From a checkpoint of a small transformer trained on Wikipedia: LayerNorm before each block, tied embeddings.
Each number is 128 + 24 x the weight over its row's rms, rounded and kept within 0 to 255. Layers, rows and columns count from 0. Numbers have three digits each. The size before them is the row's rms in percent of the matrix's.

# layer 5 MLP down (transposed), 2560x640, rms 0.0301, rows 1432-1475, columns 480-639
104:135130166108167116133126105138138134130153104124129114083152141150121096121095129158150117129141155115070142135117146125149138089167154167168138203138125147128130117130146129144091125178124113138137098122137154148135157130153143103162133165159137162091167124088137130135151157178167119135123158146078124121147098149122123092176174164114131095102138147116129135149120144117117137112133182133119109156164132071113203146099140158129106148111163088111123157090136139091155130133110119
115:066171148151172137130153124131146111124152132118113140094144159113136168123140158105100102125135105102134126145082132110070092146099118136149142150106089111125137127171106152149172161111119153096065134114096115151120085137148077098169114114109091137124112075128131132133112076100155120140126136165139108159091111127082111111200118135096109130100173133145136150104132146124168110161146134139159169150137137146183109108114134157093119094121116062127147129145128124166096138148128108
096:114135108135109103134091126159185148122139152155142111157105151173124166136113167158120138127178137130153115122143099113167118119133081078140111146071181099154145133137158119174124124162115121158156125117098115153124143150152151122160099155135148095094133094138138158186111132182103154139125088157139156190115144123112122081128054091143128161156182119138131156157160161140128111089119138117122091098080155154080141139117138152118098109095131120113130119109143170112133129137129120
093:128099108118139140104159150147126101109092137152146101169126119101164116116134110149111125125130108116109090119120137124162152140110121154113116143124125109119179121145137116145077105110149134148105120076133137146097131086115133152120131126177127122142122119081105135120099144152117166102144123149151115152103134139117154142147166115083111145108142147132131111116137141090145103158152136124139173154145139087183116147092115155132146152123173141109088104088141142182154103131131129
098:124109152142119133136147137121079149144130075120161153097118107123136143159146110137158128103103161121107118173084111136166136102100090063125115114118110095143122085152132160217135156120104125116091129114094107188136131143150120158118079119121109098151110121143166163138137122143124099113110172131188110159093159098162175115170156143149128128140109143149166111146119130114126109124131153129132123177137129121154092126082139141135136113102169068065101109127148127118152102136118112
089:111136129129152121121102126093123109115140117123145124141139107180137132119100137147092116159144109148117194145146111149153126099099152121120120108115115157137093154165123121168116114142079129133140120127132117180121095099159115111098129122132103104153148142123128138115163135141149172104126149121082100144102094105135156149083149126161124105143133169134129109142074147121152106149126099086116116110104146126143085112126095053120137150118173107103174106122179098113108107149147164
096:100156111154112133135144126102136128125095107103135142116133182132140155103131144097158127144128168108161109126110137175121116154137177129102155110160134104208082134141117125154118176185133137084153135143098123102109101146123161125138113152167089160151158154147132137152144126108090146107129125163149114145121089156100164119207159129082043143128120143115100153141077153135128084177129114125134097084131153110182123090134116135134173110142119136113089139121141120124107114102128114
090:153141129097129105121128123110191130141180168120101156140194151117162141099168128137150114160116118133112106132079080126122152108111202129162131128137152142166145144118139129132184154129103125110103122146130141141155163142125175126126149121148106148110166149123159150126147099122153111134112116153166123154141098109091102117129136124147117131135101151107110115152132126100128132099105123105149125089130093130127135119103117124103143149124127162144168085128159110130146114138114147
094:154144090104151154099146169119135132148144100143118067151128135120114084170136141142116132129164127136142139117102132162097150129137134138089126166124145125125133172127133090098084099100140148126184135110145121125127067146096101088124150097113145158116119131103157112145152112132165143108099127150114104158119117128101072152161074106149166118164168146139122126110166110123099138157129122135100123139140128121146149117108131103142104132160118119106147151146177140163107123130164137
101:118102145103135140099168135134141133132127176119144126157140111142159136124103185125071099117110102099117107147129111149100139118139118154133120120116138110130144151131111173119153128123126117108133154111125115101160138142136114143108114143139159185110151113108132122164097164115101142101131151114119122099138161135090100151144177127107144131150081114103113127144079114173148101141168151161100114152111162131129195121130137123094142147144103128118082107117132143113158091088132130
108:154129184122151130141110118109160099168097129138127122116111131079124083111098169152157146143116147169136129091076176077125140098116106110161118123150123134100164111146128175142143111101140114139097117098110134079138106169122105083153156112114153136144129153150151128113115130151139125099183069128130121149130158146130132189120131132146126147089092129118106104140112131150167115138156154129117109151128101119124084088119104147146093109120155103109091119196151113092123106083113147
108:126091122159168077139107145109111135116110136116125150152119079080141097166116113131144138145132143136104148113168110136108134171119107123144130047113148103086190123093132143185120151105172174107116122139118158151114122116104110095122135138157108115086154137109110111169079153142103172134172139168098142131104137082111116144149138082118116129122120125149125151118105124142132127130143109130145168145118147127095138086081115103092121099114106113120106166152102126125173117120161150
095:110140153146089133168116106125116119106136147125140132143092128117131097132151112131170102108139134107114130101112135091155114142072075140155133100100126136123118185137114153180197115130135151188097120160114107112110081170124147147099136049113104135125156156155143136194140122106125141141136138087132131100117108128159108160134155132082125121094107139127103154131139148131153149115143122113119122169090142141125095162152131119105152138123130141104087140188143096165118127142147131
084:081098125124104132169128133106138107160109110105107138148157119099129138111135128109108152171131111102125114149134160177115150108103090158104107112158114123116157131101109137108148139185135114147148078126116155164107161114080129099090121129124142108117149081156072147115155115166152142145108126144057155115124122133174129097130110116152116157109140095131164100139100132147142152096100123181098114082060110096131125127131123143130135124158120125124100091156095114148124161158109119
107:117152100125141117152106125088122100130114067116132102139103135124148118102159122108169091081133133092139145135117122101114151138138109162137143110132097158137102106079126129133085164201152137153120153134119158115120111126134138127151147089118095137074158182115065117094115137114142142131119157136096096126165152112133111099128084150115152103131127180095138106130131140108111134104133198125119138102142117129106096145160150128150139115113132125124105113126130140088105145133150127
104:086133182133134137086150128112090104123111113117124146122074140111127112126123167126134159143115120146169127142099167119116124130155117136141131124145162088137095120087136197113151155171115065149143133136116137163136103158104079152125121105134173122137141150128097120163118082096116125119129105143129147130120115163129115118152133136145131070158142097135127137185127132126139136097138100132136133100150099119148137108130108144123098126232135109143137107159158127083118116120148092
096:121074109107134152142138168173126158086129107135121114140124137069113173166096115152113128137071139116137117132148153124128189103084094095119116142136143100149154093107156154156190112081162140143093134112136129092138112113159144153119106114087168122145111163110118079092149108124138102126097197100119089162167115139113129136136103101129113150163124168142134103121123131172103142139105114138141137109098112134132113146102105139142131130171132119140139115112076137128109118116120144
108:118108112153145143133117199108148094145101094163106107124152116119166175160096144147090101155088154140109087136126156122076162118152099140145109124154129089110183152129135148134117111085121102118150118121108122156143106088091130114121108132121139133087099130113113144086101164124078171120163124169127128148124099115106120156156133176152139168132111129128167133142126084118135112167128100097081121153115138139155131170132134133127136200066100107119146135083117095104117145096140166
106:179124117106112119121192173131122133115102152161134133126091127162101136125127163131177107116127136074120121124135104104124159114086116126098094067107121124116137135098125113139120151122116138143147162090186165170072103115173119121090154110095041185125155145149161142103084110134164117125165107154116097122162119100108096155132104141108181096099081146096132101118149128112128110099130115104140143070172104134130109162127084126132154129139099158152150118138118118101140134140144127
099:082124139161149121142135165155140155132105133088113130086141126139184145123141111104118117118120175072127092135150151086149162148153149140102154142189110155179117088156142117117163104120118142129112146128114106132118104124106113131096155123136132105118134116120094141141145120175140142110098138174105138135110115130087127108147115184111121142082138152122163153132109127139090113085145114123135127127106139141124130139133145102118136097165146117149116157169165125135106115101109141
097:112125112108110167108154159110168130108116134150140087137143099084117117166165154092149128096133133139110112145100115102113162159119156145123130152128139126101162136158119134143115114113157148156117144133116108117149091143125097122111102124124113113116136141103100098129127123172145152113121076055189109171101129156099117154169108166158123125150125138134099134147164159117126160133151176144156126114141099110089111126132102100143107118107112121142110137164136191111113132123129130
091:130088156113141110111111173120103106120145105127124130130161127144123100151114159080121141141146145135087163173100147129154140093142131077113123117150096079122133142130108088080097147105118138160104133119153128164116112128119107141130125131130118122137109133103135125132130109109111156122137125112082093109145160164138099161118134125146111136109090097190110133121125138147128112153110130148094135151132138108145156144127135105076108105109137168160128122111149134150116089154124155
088:109091147121156148135148124149102129118123108101137077093176129134098096137186142089096131134138095120167127134155122123119140132129087107163098150171116153110123125136094117130136143122127108128102133087126134158173084124105163114138165137150145169093125092133159084145118161101133166148107130119099117112120095150111131169175128112123129104138173113140126121121163113136127113113147151128099173167160097121184061113125166105147169092140130139133158145197156076159105110132141181
099:153149135132154144083129129094178154105111136129111171148134172191117123127134142142162100112157168124134113108109163117119183123118098157113150131167133097143135111140097111125113144149073144119134149116101182153080148118110099123138142113125143103126140125111148142136125108136122085150132171157107117096121139127155125104160128125147099078144130130135144161152141103146130140136123154148125118124152171138117100140121106158155184174143135115161104126156142126097119112126111155
096:129114175120134068111129101136094164142147140174086087115126104156141128078120086153138114141168126147095098141114134115140128128144168100120046118129140145127127090114085133120164117171115173141103147113132127099113146140151117134121151160197136122132159146155172107121147113127116134106100139130170137125149123113151142131137168136117117122116160191146143130109099148128136085156139101148137105163101116142117126139123130097140148169131151119122087149163150131146112103111118122
101:133095130139146125130135094107161101140143096133146120118121113146127127146126128102130127128140094131134126124115124142148147171110162105144117126117132107108099106126110145133134142133118105094141085129091112101103151140104145159131139187162157115131111136130139137098174165095174156124095127079141089070115158140082108133139117199132167140129117154152109153125081152151148152129098107106117121099123131106126155134133141102113128134129107113155121167117145105106158150062156114
120:104139155133123144175153114113151068141089124124109078103174152130106160108115096141092149101162135163090181137124117096168108100124161131128156121155125135164127167118133177141119147142123113139099116116095140145127122108079156129144164084136142156146151135095168162099163140153120149152128129169113099115106176125112144136105118136164094126157163112136144147131160152133150097130121177161112130152137113147106148106110124118108117154073123146142123118161116124097158139141168110
109:116117129154113080114110116098112073109116161107135134120075115079124115083152167144088137146154091109110125141111117160117109134136124141132079107161140127124137149133149156120120109108130102126113158167170134132149127136108098127125141149075126143084151164109112145115144117156115070133126088090145132118080095141116102156140141136162135103155149151110116120069078100140114109157129134123166102160180125117114137161107113112157083172115146136130163113114160138124131134138130132
099:070101116126128159134099154128124123109133134103121126165114147118122119127067091167093159125146172124167141120192124103123111117152071133115131153140128104095110132114134091120143095134139118141123133135109099148132121096117183133070143149096156138145112128111123125159140129113114187145146120089138117122146122114123131105108124120087108152147126133153145146126128124109111136166173107144115129161098101134151130158133167137147080124117152140098129106142111112127142148137120127
073:166102087131128105086164149134124119103109127134158152121124112107081100135140159158124127101118174153116121125149153143121126161135129134122126110135141115144119150118221138121117147147134104179120115126094167107134081147130086098102131115113126143095138154126121128108129124190107086191100109067177099132133119128124123121114110158110110080147137109145103143160128103069097193146137103140111183067140120103059109105118109132124130142117124144094149134122123124098125128138093129
106:108137129103138155140157163074130138091128125103104162075139123143094100138163136105098101132094146128150130141158134146138130089145122150110099154127101114121138105117107101164083142115053176116107106164133116154110119142121124114146113107139112158164138130089107157108157111109104142128156140098139117166149143091095139127116134157162123092116096150170121094139131143122153109177154137134118133124140110128128130134119136086172149131114124132081132154150122126121110137082132115
102:169094146121077182154093171115135107131115125105172131144190125091087162062147148093117119150149117122112142142137167171124116145127124176149130124109096134146116122109132078131086171171123120123146129191143101088151095084118117125169150117080134137122118141079127058096091109137120146145164085116137115115115160133136099113122111129162166084117105130155110121123119156134122134114100116137174140127140118110121133145145144099135181128126143163112111138177152095155137133144117144
102:158160131129148143137144135099163134093147070167115153124126125134134155089147136189129162130175137086114093136127091123146121125119124145103126081108143143094088125172131183139115103122136155166109131115095155120085088127103157148110055124148112129149130101121105120108125123120125096103148141124132082099050129129109147147142096148165082129111113107143145133154108162133114159142165154115128078143137087114123155138157144104123042151147121152149131107133128144144091134110105139
120:138141118153157112098066145084102172104105127160095142141158120115185165104136159146109131137125154106115120154130123121155140144133166088135169146102098117147149122176091125131124109170118156137123108152113105137096122128093134126157107143094135110148139105167143105106098102133109131108083145128169190118093131187155103109151135173101118111135140091115179143141140141118135142127110114135106098144157135147127126112122117130106107130105132101109090124115134147137141130115097115
101:121150070086117156122114146156158107101146150165122141134093137059142144127118098120145104109105129156118148121107092111110109130158088096104147104127157098159106114096120166126135115138135129159102124153106137090121099122144077148089117120119152157111139127147121149152152137086142141108124155166152103126119141144122107110067139101130170095118112146102105079105088149145148143128176118120115124133133122099128113148106157208140117135143091089153132165158111178154112114124150121
101:079132125146113116124153122110114120113108115117110117097157156128108118122104096132131143118142117115126131129155104094135118136170114134126162171103110166135140145069160151137176127077140128127142113119147131143132110138126133105127109135114138150113178116175124130110138165101136164126148131166113110137088106142138121110142131106119097140162138092111120107102156096120138151165138144186144148126141135124142152145111131130105109104118102115139136133123167164086108159169150126
102:136114123120174185081118138142108152157152182119159164131096127137170127133096117153100138138130160085098142126123100141141123118166124123123151123112144166139096114140149116162139124136119154131092116149160121133102093118157148131143124142115121114090161127127149143112100112128107118114103109128147156120119124124112165122156104145099142181118116135129155140109091135108103114088107135103126090151100137154125149126117100165147106170122139161104137169135128108180092114108114125
090:153099123164111152122161139131121095109146090151144118089116155177145120138074120128140117130145140093121133096121138106136107104156149130122138137100141141104164142113163136180166112135125168127089130140144108095118094131120116136147132114120171163111140166132138150161102100130136127102181109162108117124114158125152134112075172112128174113086155137130126093155079146133124090163146109109129151079140132109150141126126157134142106149108121123119102142163140117119115110129131199
103:104085155113132131121164128142142110129090108094084105088160141142129130104097139105126101111098093127144112152091109139153094133147140133137170177131184142137134134147149171131104107138134152085121096129121098130131112132109158095153153101157173167177146164158129157117105143112131160126099109150096105121163125119129109137126153149151174142129132107131137096136108132119104137140106129117159125152097135134156137181076140101168169094093138152154138157117160112088128142092139132
101:152155109128099069118113120131117109077139129100143098073111117112140137145131151085131129131106071101155123121108109123136123101146120103167186120105130131115139149114150097169162138091118114089088167168091112141143159146108077155107140144095109153132146131130145089146097105123143157129140141137130137120090115132136108088166097108120116137144117155097123137094102145145138131163124124106147129139131092120109111127151128114125123100190127125177158122147126140149169139130116137
095:134163075105121125131113117154130110127118081112130172112112132129149098149189149137135078139144155146112108159138087079115124157141119127122126110085154113146102132156126100149155115096123155103092117117135095131157117137128100132098155113164078149125143154184101169109122134145115131099152146107115133074110105105169134146131163077113105129155113159170132141123177126127130107106173160130123119132131133138162096139125139165103119141154144071147085143142143158128101102127130126
098:120144129094117167127157148141128151148154118121114126146089125125139116093125122101085171084101118128135168122123136114152124139157099113141115157143109118136117184119084176144113124145112065082104164104146106120144123168137148154108168123113123125137136139134151108091111115143116181121119097140095118125153131095110119114190130148128142143160093144126136165138126093113156130113109135141114157163146135188120100112109143146119138123159138168126121102149113101117138135152110125
096:141085110126145128120121138116154119118129128143128115134131136140156108082099146130145152113149155142131126096142153173157109078079165160159134120129118149118131077176124153097083139124114120109142164121143117142105129120167119098135137156124123121164118104103125134092141143138133190138109110125116123104176101133139105159124121126091097121074099124150145157124101147158131084158142140165114097115099169132146131124140132101072130129140189185107129128136114155100170103149150091
093:127080126116118091066121121142150135091123143125095133094093117092159140137113148146157119138101145102116138128095124090118120134103149128150102172127130136123122090082149122121116118129108129125160165092122139118123137130123098111144150146142182140121140093125136146122131124130103134117080103137161143158127178142131109156114096147129144113117121101145131163116111139110164126172134123149188159127118196100128110152158144083119109155128155118140118160113168158130146097109100113
# layer 5 MLP up, 2560x640, rms 0.0301, rows 1433-1476, columns 480-639
113:126136141136117139119160101131135175193140133119120090141122161149127116143140128156122139148165114184127152156118120135174119160141125144159134144109139111130134083088108113133143105134120128124164123119069157103131107142134136146148118140099130099170158129132151162157148121098100110125111115108140143129145117137139134087110139144160131145111120111129175119118137092154126155096128131148127118146069134106110113139131114162138152111094139149129161144176161097111109108098139111
100:135113102152112145133134141128135128128115186155141149140086077107163145118105113128136116167128119156148137084147104097106097142123104124141117142150117122155116135135115141170107182121116162149166078131092147116101106077128124065116109155151141130081150129113105111147111138141152108128130115110129131158115143120170135162131170106091124088114138127156117093166158101123144117069115095070146062123127176105091167138138125184117157123108138183114080136084121133123167118160111103
091:090123141143115116089142112145149109092147082104105150109149154134110108122114125155150133108128104181178117150170139129118116125135153130156129111127141152125148154113118086140172110125117107154142135116121117144140127174129104131133135116114121102176135088139171135098144126133123082146093123135075131137135127133120127100121136129175127107131144167130100108163138141091075169130109111142135124173122128145148171106159108129153154139105090113134119144171174116110121140134124149
098:177120137160093151120142163112177122137177120137118103114131141131136091169143082157114125129153089125114158089103124177117103122115153147136113185126130138104116127125144141104138114141102131113100175098126131138116125142146152116131158135098145142193155125134119155152127137141132142107111101115118127116113109107138110166093165139166122116108162088155102172160144105121138128132139124120098107122113089124107096166096127152134167145139118135125151137116140157112152144132144133
095:138119180155144097095082140118135151147156086127140145132115154151121128143141119134095135127126119114127151120143116115104098105070153144124125180110161122176130140118145087118136133172078149086158162102144113111117129094085144159105157125063069112147108094125134124150109115164160095137097168094133172146105165142126135134151106135119146147120167154112166156147137113164125136137191087112151093138119143120133172125116132081141130136109115157117085116099099182159162129077066091
097:163133132118107172124148120149117167142120123077118136131148105148129086154126077133141193147087085151126135150161143115137113113140159125107108114125110123089123149125160152138130121139100140116135141137127106128135158134155168140130131139107122139167144129129141103144116109157139117147111170142095184128158113105132133144126093137105093131077173113130160111119134136137134122151138102054094068117095116154107121124094126067155095112123136159105102114120113116150112138138135135
096:177115161127135133127101130103126118142148122111103150099148097115138097110098117113131129120120118123138146174101114145128102116107164112154104110144142180161149116100102134132077153118089149151103129138109127133111168129142111103157161088152099131175095106168087103134129125132197123170108114125173121081104157124092083110070134093096129115136208145143141109122118151117106134114113110130107106127106090145117132151118065113162122103125142185121118160141165153094147118147131140
094:116136112183105116149129198095089123102144146063132062116112128132120098172131110173096094148121134101131129146103144087131126112193152157172123076146145134128124144147132140096108105143145084087125086129150083173133136127163148092166100099149133132158116149091118146125129103136121112095119152135130124132124120102163153147114138112132186131105131078128105129147136113176132104132122143110123094110143099113138116139149140090148130129141132129128146118099145120142146126107155152
101:137129118143126120110102098150102156135115131074153111128178131169118127115121119111130127098097132137137123159142122142135117140150120099148107168104121126105160138176081118170142151090097119106119114134083122134158124109102108124159123132154096102124137098117140128117145140070113108103125138148116157136120126099121146122133103172157101145122143079161122152132097161127148104136142130105107154112142160120135148143142091155175080208136123129123144109147088117130154089135111132
103:146149137126088135121085163139145140142143125112141127165078143123147110178129165131109157178143143137110124153137082162165144161094155124147111113116104140176158155114129147119076135079110136118149130129125089096147155123129163121124136145116172118105130112114155162109133103157118101110098153105126156127129129085150117122117137046117148135133118093120147115122112079145160137153156149085153093106143167130137128160137095121133142110135109140147146150108090119145141132108111103
102:154153093175139081114119151157157136148155118122134142126167130145115099144147135124134104150158099110163136136111127103151138103110163135145117131132137143144101132172128051136123143089129119091130161132172127067156199121116138115140104096156146090093152173113091103127138131125129117096126162133166130140150089139117142134145148137095151114129141103129153112113122163173104112101088136174185132137159119101088147130133155140145131185135077142173140099130097197126120141147103123
094:117112146159110087083123170117135141089119130105127129128088096123118146146083130142143095090125129183153125124116125114080076139141108104195114153106107168178076132129096137185113126166110099147117167137150132134204164142149105125130138151108120135124065041092127141118138129112192054147130126154123140124143138099140125139140093108121151167150145145140141162106119141126104154120156111142135125079122147109115117165160130119142127121084129141110117127124104141126157125085127147
090:114081137147127201149118173164132083128129150151117135122075136138144156093116077163115136156128118105110167155157082136094125097126131105164114132124126133087124159153107157167107172171112125112128154112084162134148140072139095110097143151132123137111104131091163118162121123126120123122135113136121087095147149124113143172146165143081099131126141111139146135115128142154142167125129143067136090164080063142082109131129122178099102123144121141108102157085118122086128157133102173
103:126114200166147109158140127092118147125126145166101160129134147114126167161110107125123101171163083146100170100128107163086106118151122145130130137058100143141118113108131138131098123142069129114123122070126127125128137115116119125103167127160112086139130130130153139164157138115094135134111163101152166112109152108115126129139136101133153132107114090128121106166141119133141139138100149114160140150129090109092158114155111139136133148109119105124127103130125172114127108093111139
105:087115120114135181136142098118127099134114129113126098118115082161121123138117112117113113137093112195123139123135169146129103150104090144201133201110103147136145107121111132153130163145122164131141100144079131154108126135101104112097111171100140074111119111126135165106140155155144087137134114132127163118135156132180074106155098124131153140136138084152136147106143081134144109172080141140106143141133114115110145159099147173130144150113142118171091113131114102106153118148119101
098:131153152192075096087107150150159121093115156108148156137150142161100116098135137160142100126153104167109166126163078121095109098146114115139132138107133130123116159117157121158085154168081131139152138099136137135131130097123129108098140105089128157123089093137158146133136157128147107139117119156114086098139129086161106171120150141140150100107150125116182173113131146115135181118116111125122108121132092157129119165125097106141107104140134132110138100082139153104142118177111159
100:144158126108097161110142107189131145104078120150129132192080162101127100133125120163156137162126079151174123173125104103160117115143108144103116121145135147113140153132145127136136142147143113153121125143114123078110150137175176130120062132151126143134131100111099118096132149137182118127108114131086132143138151107150110096136129111069144109137122135165119103136108126124091144103148096089116080149097095163112149118103149101125130145139128171137084113130110136123117119135138133
104:121145103160142139141152108113142130099144066153138123130081083136067124115098145149131143165184120132131152147107131151136101118106137183101125130138117099121094118102090121144114136171117164125136133155061132150095145136120148137119096140118167113080106091125101136098130154125115080124136141125127173132115136123102151103116156131099128136122147100149155140112128160104144156107126125164115126112121153118101098149119133153135139146143099140133112101078156108105153136122163129
105:107127091123140138143106156104115121122145133111169103154140125106116137093151125127142155142184138095135152123098100164131124142083124161110127123154082164145163101164154125139122115099126128099140163122113095110108173135112128132127086175144138132156137113145108140136140088136126121126145158113145185158114134087103130135123102073090106130146115075155072127139097092142129104137107127085110131124147149109150142153143111133154158166070144114103126172147113153149164117101129125
095:112106150181108130092091160122126146118156123121152153152132158109086135119109111139138108124182140153124130160148093159107141123137115114109117147120149135104100132157113130108138161116095150095156134131142092123105114078146071129144096098122170140080111075101135138095121117138128126134111113161131129118114121080133107136139130157138126100129174122124134191127113167131139121119153106105110133124154083148114155168124113119112150180090121141124123113121122173145119138107100139
085:115155176134121107099129105149106092123119109112150123126109092129141101093098151126137110109096141095120161133163172171081105138095151163150124110091152156148133093134111128154099163143111136138148194083150105139150160130104176126143129120096151091131110108157151154112136138096132091131147137167159128123116111116125138132158101096148140139140132144088151141126168102122137138094134124061129138147110145125110144126130104103178155163073099142118139126090114157117102135118138128
088:138104159112160134137136129119113153160134115110135126103115102113109124139105127160149081133146135113162143159127144091182152106063107102117143152174128161113114074147143133144180124182160147119129099130134103135113111103155120109102148091119134114112148155099113120141153127123153076133103077132119150106104140154110125123116127106099112148134154117135156127133090128152117148114107139148130185167162138145101170130103102121189124098140116158140121206142109126144118106087076162
106:149146186136056116150124119094114145124156096122118102124183127149162110128140094125152137132159130152109150186137120114108117134106155129117070144097152149126120117166143150103137120175080078131100153092147144135141157106112149126109138149084153106162124178124099121179119139145115134114101124104117164114128114129140123127140129099135119098099150108126179178142173172141130156123114137103086117130120124145129108102110108097135132117091114120138142122056108143134136134123115139
090:183191182134142096114163087142132144117135102102059115086110095129100126135098099144112104141152079128167146147139136153158096160135169095166123132123169141163105128126159102129077149132097140142121153124083109141129114105119146075163185131107118143142163143147173101118144107086126087112122125138143114142108117149123150155133112149146138090116153141134108143146104111152150121123088147117122153136090123123092143132127064096155159172099060143109126139147119130101117088146127147
101:124187130106142128106155113116121143153143139122104117171118118089092145119112082123115109123102126129133130094131113121103116128117167143179138126122095191156129113130120133140088172103140110132168142143155068102144166133103154129135123174112147098073101107138141144063103076100175096103154146129158107079132137105086184133132132165154151107123141118115121091130082126157138127120132141117181152107095152135122151141161116105118134138138131141114170139105094109157140128111151135
117:164118160117067130114120106133111177117157152152124128166095162190095122124117115143154160158195108162116146123103076087121155168147148147122083145086127119118124126122150118129149162125099133120111156082129139085150176094136128131090179112124154118138119123107134152140096137123109121118103137095135173130145096108152172123073122161159149118092144134131097179147115151126125153133169132112119088124088144174149112136108126156133107172092135128171102125090116145144106133097083147
101:088123138099093147154123101141100118088089132093132116154131149151110152092065105122134124180152112120166125112128133132160099132157133123181110128115130143124127170132123126123127155105113164095134078136098122133119094145061105078162128133112133110153102089105152134138144172139122123146138121159116100151145135123147089103148126118113122124123155125163108172142146151135111126124107117117135106117159136196090130171148128123116128112115063125143103117098121117132138124166150148
091:114185132136118089124133158127117125161094112113140101136175128161145065159114107117110105154108135136133152104167136112108112150158165107137129127075130177138138143163141128126101159137094114111183141112172163153173103146136120164147120097114120089152129174123134135157107160150124133097124149146100132129097133116145102161145149140133139128095133133120116128158135110136083133136142106081112112143120164158126137131113106100136146121111138139120108121086114117115165137147141134
091:126169179140127144128131142105115130174112143105109110139110126128139144133106118155104111123161104116133148148127145127150118126115139119142125128117109154158140135150011140117136121135118152020123131099125083120132151132153122148172116140124125121132123116111121119151108111064153133054116198156101120132129177122155133097132150137131137150106114140133134110119087141179159071130181189111161095189134107143175146148134137122133147103137139131128137131149118123165108127134164127
100:108145169172156133162148091086129130134152126128113135158151132163105150139137140140125096133143091128094157110116133141104137090088122129100116146135147145163140090101113098141102159153106152091109159077160180133132136109103122122112160133101124098132138098100134150122150138138144122124077145150153110146128114162153110111098134098161161096112139145140127130135107084124107145161165118160179100102122126128139140122149089158144132158142118161130095103107110154067130155127099156
104:128131128125100144110100172100129117079090128105093101153157141140089144152111141144088127100174111152160134096117138144119158167118183082161123102081109127161169152142140059141122127131064104127153126115129159113133097139149129108139125160118137133135092082144159120129107145136139122131137158107125133107117145139180103140137098124119135112075185130116138136135164115129107124124155094131163110148155107139179095136148113128115122144138155191122141128088138160141087133106113146
097:107092113140126157148120123142147111155105101098095127139124163166135129115112133134133107138179125158162126099127120098156131097100128119197098141104118185154143132116100078143097168102116117128166106148129136083121108111126159117157116144124117125129158099154150142159112143150143104121124140174096170160135105110094091146091140101118124138106167106158123125131109130130158130161116111112154125149157117138127102143144149104117126140106110148121149156174112126078144147167153130
116:160119111094134089119124152148145162162119102126140120117152087148130116120133123156152114151149119162142143165134137104104122177120162118128073114148147112116111129146128148122125131168118150099111123157113142110108152100137091141125109106100131111155126124115152112139118148141123121122146115097147137144170138157157106099136117157146089105057161121149187138165170151124118148070094075123109124133128083068139142146135109122128106118153149124152137156093098155108098105179121107
105:130117164141079125137098144144096122116102111076132121113156121141127163093090125139118149140143140118132124166162126128137112117127137120121112141135108136093108123150140107108131158106137132106127099126148134167125125118119155119162107155134114131162123125151111121158118160135161103104123086191172139141122127133137165136135170126159125153151131121109120139136170130128108109115086140138102150167113118173133129154121111129121111104134103135125116111136129156095129138146145127
113:123130137146121101113123146131124125079123173092130129163105122126070121106100156141102127133177067165129141112135125116143097130121117122089109140136128144116148150121120127150134148099100141088150085167124137136155096113130122096118085091131116084133148114128132103120139155113157135096169160122104107118126158118168147147102156105162120150146134131133117129134113139126104134122136134134156074137143108145096114147095081150153167117135083124164098110124176142112155146095156084
104:139136115164132150101128147099087144137143129101143153098116147129128123119131102141126090093134129110118131187141078146159110130129129139165125163125107169148135121122109121141082117136101146103102147134118116120107185112149127144153094149149149105086141105140111099106116074112125071142092122152076151116157095078108151134088117116138139099104101115154160113119100164105137090123120111137170141130093137141080158169161138167168060149159141166126142132127158163121172068140147122
089:146133135104117109125098142159110148151157146100153152157129143105130140122103117127071143129124100110090137116168147182160129122168168157134142148135169121121132061142130104110121132131131123068132135102150150105125141091111123148143118129158110104122128134136150121102114155126117133113113144148120097113134118118105161124184145137162108196154129108131182121124155087125135165125152121163119084138131086142082158106124113113145142124154087122091112130112106174116082131134129073
103:120149125141107101123127145109133138124162135125130127114094173134090104140116131148153139147128154101117132100124150164094109127143145124112130121078095129162149132114120116187123098116123094128131125098147122091097137145151106155127156121089195118132123076131157141122096082128127119122116131129095179155115161128118089126113118140168139157098128104168143173114173099112144150101155107147167132128142135114136150182152101155104106101134095102122107145082141131165153144151139160
100:131101127124100134104156130154115141154107150140161145163137117160092090085130128150147140113146122122096119143169160156127133150111099138135096123122116165165132114105130095140112098119125115106094106148162154126149115103118137107128143101097148143113118099136067113148127096132156093135126142171157170133117077136138140127148181112127145137117133097163139168115179153127125133093152117187131056141135146145137109140136116132125082131088133132161157144156114110132100150122125100
097:121117118178130133133128141142087137138096091118188123113087068091112104128127158117114133128133133114128135138170102106108138175100141142111142166140105103104144092147142099192126114146155149153120156095139088097137153059104147147147108113109093152133118132131131136139124131132140085113119133138146143148131135142169170149135116104154126178112125083143187138107118097117135145138179105084138120126130185115149123141098115155150107153099145115110097115092111129112131138105123165
101:116153112104143155126154127100123160137125132118151102143134147129132151122147106148098118137101112151165132154104111142167095121104198133167100133119126101136174158170092101112128107109124133098126090100125132136152155163087129123112082128128137086144104102097098111138125109142129117110091163156117102170150096130106129143130126077084140121128169114197167179102154130148099112076118119108104136142124097116114160120115134165132127155122156113149159156140145134112154170148119106
099:146136157162122129091117143104136146126176164117136103143150115122115132130079137130123149147141111143142115128142077109145122135164131098138107161148164129163082139148159106137162110146148087093135124144136130160095132132117151137152129110117115123140129152093107120139112135140106101164067112103155189170168107062137105127065144105133150120179107126129109129114125139089106162136128146147146118148111144158108158171159097161195131137179117135122145157145148122151124103080109113
093:138136149145121165169101113109119146157104139137120143132149140163118092124102102133089125160104096136110140119134128137127131130130110154122108125127102099134147121166117134139178110134099132100096092102088110124148117130115083137107108085133105135147124134135131152134134133097157134114128158098128096088114115118148146140132159136142142121124089093123138149163108158129159148123137117155092102153138092146131164135104144168141091107138110136101127134164092128138131152123162103
112:129131107175102106096113134119115117144121098073156110098102146184154143122128141114124149110172124134122138139170116130138127166145135128145111153111097109095130102109128095108137120147113081101118148095125140146133172081112148109102153172123113107128133131130100143118134141161142076136111093116190172093156102112097112155125151125114163133114121144134158161124142127147112131084134140083095120146135127175127117195180116121130140156119116118145098124117129120130135131158120151